From a checkpoint of a small transformer trained on Wikipedia: tied embeddings.
Each number is 128 + 24 x the weight over its row's rms, rounded and kept within 0 to 255. Layers, rows and columns count from 0. Numbers have three digits each. The size before them is the row's rms in percent of the matrix's.

# layer 2 MLP up, 768x192, rms 0.0935, rows 339-470, columns 48-95
109:085121133133181137152168164158092129147133132109147106117108129085064105141114114103120145142130139136171107132117131131160113132079159078092121
098:126124143140158183149079100151096145110170124094123155147121141116110111124145096069114112069147100124161102135093105179137175096099194151126151
116:139137124132179131128114113147129172160128139088135129135157133149160111133136139114112149110150116150165098128110135135090151114123158120105151
104:139126141164114134089128138128113151121131144160141126158134115111129141110054083107119138155114116111178146104097115128119118086133098189119145
107:124090109121162127101114142118129159126118166103104138136100128135135108104112119106170119111160132118159155112117129120162137128121144131122131
105:113141158127114141113151103150127122122144125141109135120122118112124140145114157120132151142134140131096126118098122131144151127115118180144153
092:113082171121121121135090153143124169129180116099150135136068106089138140117138102067193099164125132138134113118110164087124134097148132135136119
104:138171108190124127126069136145153150137136163145142140127127147153073149138149117114170125108121109124190087129105090171110086123117109140182136
121:138104138139153138126146096138082151133179158126108117114147155097124116133133116134137157142129121169116157126110141103145125139148161129114151
105:087171162141162122131163115125086136129155149101132127128112072132107166110085132120133109147084125132154119087117159127076133156117137150107138
109:097142168121120131053116141136142138116107119160104125173131114089140120089118126144124140130174117132105112124112156167077116164105165105173103
094:116127111091133135138096110145144164124162098105125167099123135144077136115142139132106151117064113147122150108073155140120134154136138127134141
106:108142132122147146110134100131115099117134170134113134139146087158115102102118134093161116139124128089128103069159161159105120108150186120106183
086:112081132144130115061096134147139134090160135185088124153172128144107159119147162117157127148081105099153157118139129164125146156131159123185125
085:128120146125138167189077116153120122162133121113201166124101148159056117141114163145121144065115121146130135120118108147093109058125179185090101
098:123145160149125130100138153148092129113109125130156117125127127147135109145147123119119129156149138161081157105116111150115147124131104155093135
101:113138157169122171144077134175139197154175110120196124164072163127143141101157113107135151105132104134143108150145104181120144100108145131138115
096:141116124139101166150127132149128158146145124130148161138074142134082162099134142140150148096134091132161130120151118177091133104129148167082140
100:075112142088162138100141133140102149084123128181129104097143136083139129135117129065131141134123102183121107168104120156136145171141153148141153
181:121158150129155127160153110141119137120188133129137109161093101086091144110121105111128098147139136148133082097145154119083165148094144126144138
088:124116151131113163151112100143097133099128126119160140170123084093091146139114125090158118108151113141158088145155165142087160113111155141167081
100:111096123160121135123111145149144157132099119078150086136092106134113120152125142142177177137109136155175101106168103126130149150098147090118107
097:124118169170115164130110099119162130137142128158143131174096157095096133072137121103141172114122101132176122098087135142116157141134131136169137
100:138166136142103142144143099142081155132167099117157088124152112066085120155100157118113137105167130174116137134139151113085114122132134132075130
111:111102180132104130127134132162148156102165127101158136143135132084123135143140124103095141133118138142133109153124147164141157153074083107105115
087:093095147136135126150132104162099125062128140161131126171146101110104128115131123115135149169099137116120116079132127153138137114091178112122119
087:135153128143150139153075156153152160095117110104114089129149091132118131119134110087133113129123119117148132096110132106139142192142126135093151
095:141108146148131162141091145156101129141155123099097144150128158124115121105136142124147144110140094136147120134106087174078144068123144114095103
099:100136091124121149146118104127127122147138127138174137149091153128126157113115124140144159094123102096147107114126142112105137114127141111130102
086:128110108140116125101124132140134198159116174130125113124174103110134118120089110147189128175122135149159152082104150171135134135120087115154138
097:150103095134142130055125105154119114094122175175165120114142118113122126124101092099134140157128125106146111129086113126147142149107127102139135
104:093106160128123155134105127154079124132137135164154110139097104155095126143143096124125163112135121119142104121155152168131174094077164114086127
089:137176123165148129148093151135175165118143107103150151159133154144125171082122097113102099099108122182127124137180154156115141149136141108112115
086:095147144122140110126105096145130153149144153144136137137162115103089120135117150086123121132122149106128081136144158153074124131122151124136151
115:089131134152105152106111121177099126100130129123085105117133107109104153123115128135199179119141130152146087135118160125065152150104176114133143
060:131123140117144172109117100120136123123147116129134121103134142135144099108126130149131142112118042136123132128140110137134149111127136140071138
130:101154115130131127130125100157105130106161133150140123159113095113074144127142117095148123160150142139124081112164161119078162148092158133143147
081:109127158161090127107134160154093121177123116126157128120112112142115137149126117144142141171178148129130135118140119171087131100116122129184168
090:129111151145139129122119081126151173106103146154123155118177164121133137149095094136127104117102118105166087122152152185126138131139110152128123
085:119109136134151154126129113138140124145197127110160204174135111111113136149127134143112099132116130125124118120100136162114166081113126153149099
094:093116140145152135148145123125123130105127130159158174170165119093139152102140116104121078142112129122119128142148122126125173139117130101151110
103:130122140160113126130098115140146187071121131140104097121143167106129162107120123106178159169101133152117117110133129124102112188128107122143129
111:088144187134135134113148157151104127109145092124104088126108121098094124116120139090149100185137130126097116102113148141117141150127137082124124
088:125173107125133133146168112128138133122092140140144136168136179134130130128135120107127094106088112122081140151146128114123164166115151142150152
107:108120138132144136135104144119121178090132115172101157147116189088141131102119092121151120162112131163106135084093116119121152129128126128150114
092:123093138101113149137125132121107109128138139161108145166115113089104122136135156109158134138128132102119100119109110136049161087124186161152089
098:135121143152115173163116125152107105118169119099167133158088118119088147124131137116092180139124123112145101128132135149062147106090173112140115
099:128120137112130137114130157158112168079136152133172109199149144107153179102096120135116144162122115145102064087141130167096130129114109146138108
090:120104110088109131131135159137131126114101191117145106147135134128123145070145071105126134122165100142119105144127108139111151126134147091148082
084:094132159142135141070127135158093136154131112108133141101061080122134128101128114124119133118156120130133114132096095146100137125128135119095131
102:126127142152120128153062130122122146152131146133138124172070094161117092135132134092193137140115127174142138079124118125077154114126121169102131
110:148149117161122135155157130125126155134135134092092121140133112114126122097124124132160130144131135148168118091168112095109107155137105163116161
146:104134136121100149114054141139077127165124121138118118117157137143072158141096123117151146090152117114129135123135149146046150142107168124129139
112:110126174110146145153118144138098112128163089162140152134131143141095130093139140140146160131142124134085132061100106115114139148114173102107142
082:124145120164136149117142148163137184115181119126132127171146140156161174140170118115113131117101096120115141113147113129095158129110101139134141
084:120163131163131162091117123147154148146138138127136151139079145148093101136172095053144110139096064144151115086147077143106122138094135119122140
101:129110127109095137141090134166100164139149149108146139092117138155133149174135149144180144094153143143128137154138151145131146132079083129120161
089:105176108122166130136100153130138125112119144140129194106154157145104085138091073117117157108150129122119135138183153139112161106125143162155117
110:128095140117089138100158134133172151083124116094125115151123071136143098092153139117179159167083124138113108103158157111128126100137144103144126
105:103153167143146132128156135128136128099127141080137114135148122114138130120092104119121101169101115143108117096160173129122140153115113127139138
096:125121116143127132116080127141145119123126126144109120166144122148095132119137123131143139139135142156118112101177130135075137118115156098119172
094:121125121193155138157115134128173147131151194177108192138137104119136098114091077133143134094093122094137138108141101105140142114135107157146156
086:157117155155099130189151111135136133117148123142144138176083125141122116099149160131176103086085093130134129098144109151103136090117125158119141
114:113148146094126140132116119123075114135117141131144148165109109110081135093138113070153131143146131119153088099156124124071171135134188110174140
099:115132132138135131155125145117107131126122176198113131130128119101147161099118126095168127110147124096185112128152102137127146122110106112190110
106:106165173135110131124110081132153200117148092074174128119133095150113107140097165094155104102143134117157091099149157151157106144130135131135162
081:137108139148134123127116121160125156127114105138145141140134113106107164125129137133099120130159133124158117150168144157098159142125155106157119
103:109109133193130128080121142148122156130149116112102112133132145082161156124092112132133153175093140158171131140135185127126123145120128089112128
094:110162139118084130115078119124130134146131147135172150156112145107076157072199087106145103126166108117135105099164115155101145133128129113170127
102:142133131102105129150138101123079155151127121124168149154134149100117110153154131081114100128161130130124136115107113111131169087138173143121105
115:137096122136140136126121118164133125131173076113150086127103124095108165115108142096161109136131134124143130109109113132098161136119128106125128
114:127120128123131131144151116129107144159152147088146121138074147094132107130120124100132142150134117151113106170085125148130114149116127092097162
105:120099208172130118105117076135134145124145097135169114137126148119148160088100130126128112114120124151167074097133136172142147156113166123093075
100:117150127136149155134088108152114130111158122162161173154108152121074108118147122122161141085112119158110135109187099136090157119118123189099155
109:112134178113131122138110121115164158123152137126063132131132112154147158129123122120154158147078142157146108115148160142098143130133102165156141
121:123142166102128124131149118121142124119117142135094148114123113101146130117147081110166158151108114117108135119105132121123132153125130164133124
088:091137114152092116057117161138107134129121092112162154114098107119106134145127137140194121135137133175151114145111133130130151120114148118131135
117:130133128158102135151143126136068129141139124139170130171089128123090162135128100122114126136092120123184124117115097162141169112099122144130093
108:116164165168116132151087137133154129119139104090098112134111134132062185124106155131126126107087135134141096042143140170127115131106158114140159
098:133095135114160125097146090136109165096127093094159125142089085112133124102097149151126148160132126146137153100120169139150144123112133131123090
106:150147115110139137122144106135080138112134169111096165178122117103136102111125120105119117127132125120132132123110122135119140102148164124103144
124:137104167128132139192143133124099123143147132131104154153089152172100103119109144124160160067092125158103122065170138125096149126105140145106115
097:113140133169117139156115111168138132141164139078157124163119136103068149101137131106117107079121121144160109131141142153107173137109151129116075
094:072123202126134130141117124138099131124139137120115134142144133137141154124093100123131154145146151103146114101166177172101158141097127135114110
085:125138125129112136172106143160118107134119121138152103164120135154123129151140111133157164116109144143123119100140140131105112094095174118131097
100:112112115108172125128117116134124122074125160170124159186137143122111128143138150136179116153099140141108133125134147130113145129115144140182141
116:141100141168165139118094077114139104155150112147100187185081140156081135102179148105123130078117101128188138088141132153099155106129138129140131
114:079145184133127138155110087145126134165156105135138097116136121140105147142083098084140123173168135120103096080128146124107109145138127099108113
096:099117142147121191140136100140133169125157121102152146125092146111092154091152146105155146085105071135130115096152106130113153120132139166096146
078:112120151140185172160143111145110111105183140113128164173105128181105119118176114129114153123139074097126117117159108130131147095097171148154090
099:098145144137129134128116091136104150156152147129096136150115160135128123145171128128114152105143136106091111144136163186089149132092152137078076
083:143110144111115125165097153141122124098087118107126155160140128113097155163165159129104113119147132150112108098114117147100141097105145120101120
123:100148149107126136149125123159105130091123167164114136165157135137076137142122114133153154116132122160128104117148142129135156126099157117132144
105:138113133138136141125142111168119159071122119112107149117151165123129151098113129130158142130150102176144122129114123133112133123109123121128169
093:146147133183107129131127132147115124152153096116119153128137111137094157143142127115197120115133139157128130092130104120131124137101114144076158
112:129127159115143137079164110140177097119112116100099141142115145144137116142124149087117108158108122118109095144121135140076163102133132128167120
084:132113131122151131106148108138144151107105118137099122126102156104133164121139123101108112108126098121129101119126116128123156111138139117135073
097:102098123129133191137113151133143144090134138162127148132100167101107130097140121097159142120088054148112117143145124183093134118098139148139142
079:140152139123178145146126101168107163143130111058137112146134157131106141108117137132133136088172133140144145147129150146093153159133149139136130
114:099141133148143126111135101138125128122132121169143111131134154094134138094135070110122088153153121117124140141101129105161146137126157107076139
090:163110116136108141117052134182111163119137080135162122139105138159097175091111100114081130068164113153155099106138095130129130085151153126113089
101:142138127118122132152145124147086121116124119106098132189098141138123129104147118125113150148121119140147128108130128155108170127114188125086110
075:120128126144128176129085141150123118101121129130152144133135121119137140083093124125159109161136079197125131060115128137096138090123203119079142
076:138108107110151173115110124162114123099122135155157109172142123148139129116142101093089134082145055120123082083147095157141142100112122149116115
093:106143116146106168122101123169148132120136127138188120133153155141101158126127090121170126070103084137135108166143118137117162108099149122150104
099:101146153133110124151108078128064177114150168153112171145136139119155182086146111134154127151117123118144116103129149175108170146118114149138152
082:119087138121132137098113140118096132144207137120152147138130127156111086155099150118156124165131113156113137124133113118073154126113099150158161
114:088105114122142145135171085157132125117166182090105169164126148088093137139115094108115131120139109105140110119156153121100143136105117101147131
093:110119135136104163109122120130120124142137118136146118142065127111100098075152128088131132095106084120156110152120116149130155121091160129113123
095:124114110139152122130095128130148127124153108115163141128136154120107165120134143134142129145090133154104148122167139118084112133123093146152141
104:089113104160157122120131140146152172112088143157135113095147057115132158098110129135130107127092123190151160116085111145164151135138179117087122
111:142099097144132142128114110132144142152171162086118136115113184136140109099130079110144202158098122150143140123125087097116122132137114143112125
105:110090126128119121096138099129136109122129111087120109104090120140107101092143128109130130176122104139129124135157143136170145081129156117132143
146:123163153136141124155125119142130127132159142141130123163114122100086148129146098108135111146154134144125074091155133118106157128089169121133155
115:148109091134135121170120137129110141141123146123132130129073161144142116126102087111176173144128123184153129116078108159161134127118142105093123
125:137129127121129135140122079156115117123140131106126107179111127093071145130149096038128103158133118124121097131159130131102168122120155107151107
092:128127124172151141162110123150150116118140113148125166175162144122102163141136172098137113150150138126126109138151111146071118092109125145130145
092:061109179148127139097134109153131152144170132105147141127097086142127127152135086102110148122112141121156125147120125183112144108086143116136139
099:148131124128112140074119123133155111093133143147130142144166162100137139122113092122155122164129114123144135116121109121089124143112110153160168
098:123111105139154151109090126157147141082164168166144174176164161102119120109121107098152110131129097153103106138104098155111135141099121143132139
073:168116178143134178072130125163150133161102183130141147129095156109123147118118090133120157108121091141172116113126134162080144132121144141127130
099:127112142147158153152133096184089102106188145101107150132127098131092113136120139113113151145142108095140123118161110142107156065134110148149159
096:096090156144101166113131102142109136082115127130141111150073117090097123072152118108140172143116082110128123090124130160118152106115185117108104
092:090120155141094128092114139150125123125112116140145117099110131108135113157142134107111142108135120150150121130092095203147188123097157136099127
103:151094136121102118138086110148148191092151114124173103138102160085119137129100095111153153127103099119172123120081141105106140160109086110154116
103:132154108089127128142065129138108141126143192115103124101172144160142090113149139110185139113152121136093117104134148116112118150117144133110169
095:134117157129150148123129093119094122158165148115126187135133102120143171154102152137144136119140127129154119138114133108079135074096130139161167
097:083141149150144158138115107141105122138157123120122186143091149112076137156095136126106158115132103147153110114111138170118186096083153145109106
098:104109159110089128095141157138190136121139172068142108132142134089136123139110105124135160119126133110153099109155143108138136152095136115164113
100:126190127117167124141089117130151131125141145130118151170140162112068132144137132114133155118125131126138083092119144118121117144098182096139169
100:097125128143167118077128124136112181098109105110126176112176135063132164085115081145097131136098119150118121118129092148123150163125108117078157
097:092107063139163134089157106120116124117170111166135167120176101126123101135135137128161163167077099115143141111091124117142126157097106141170155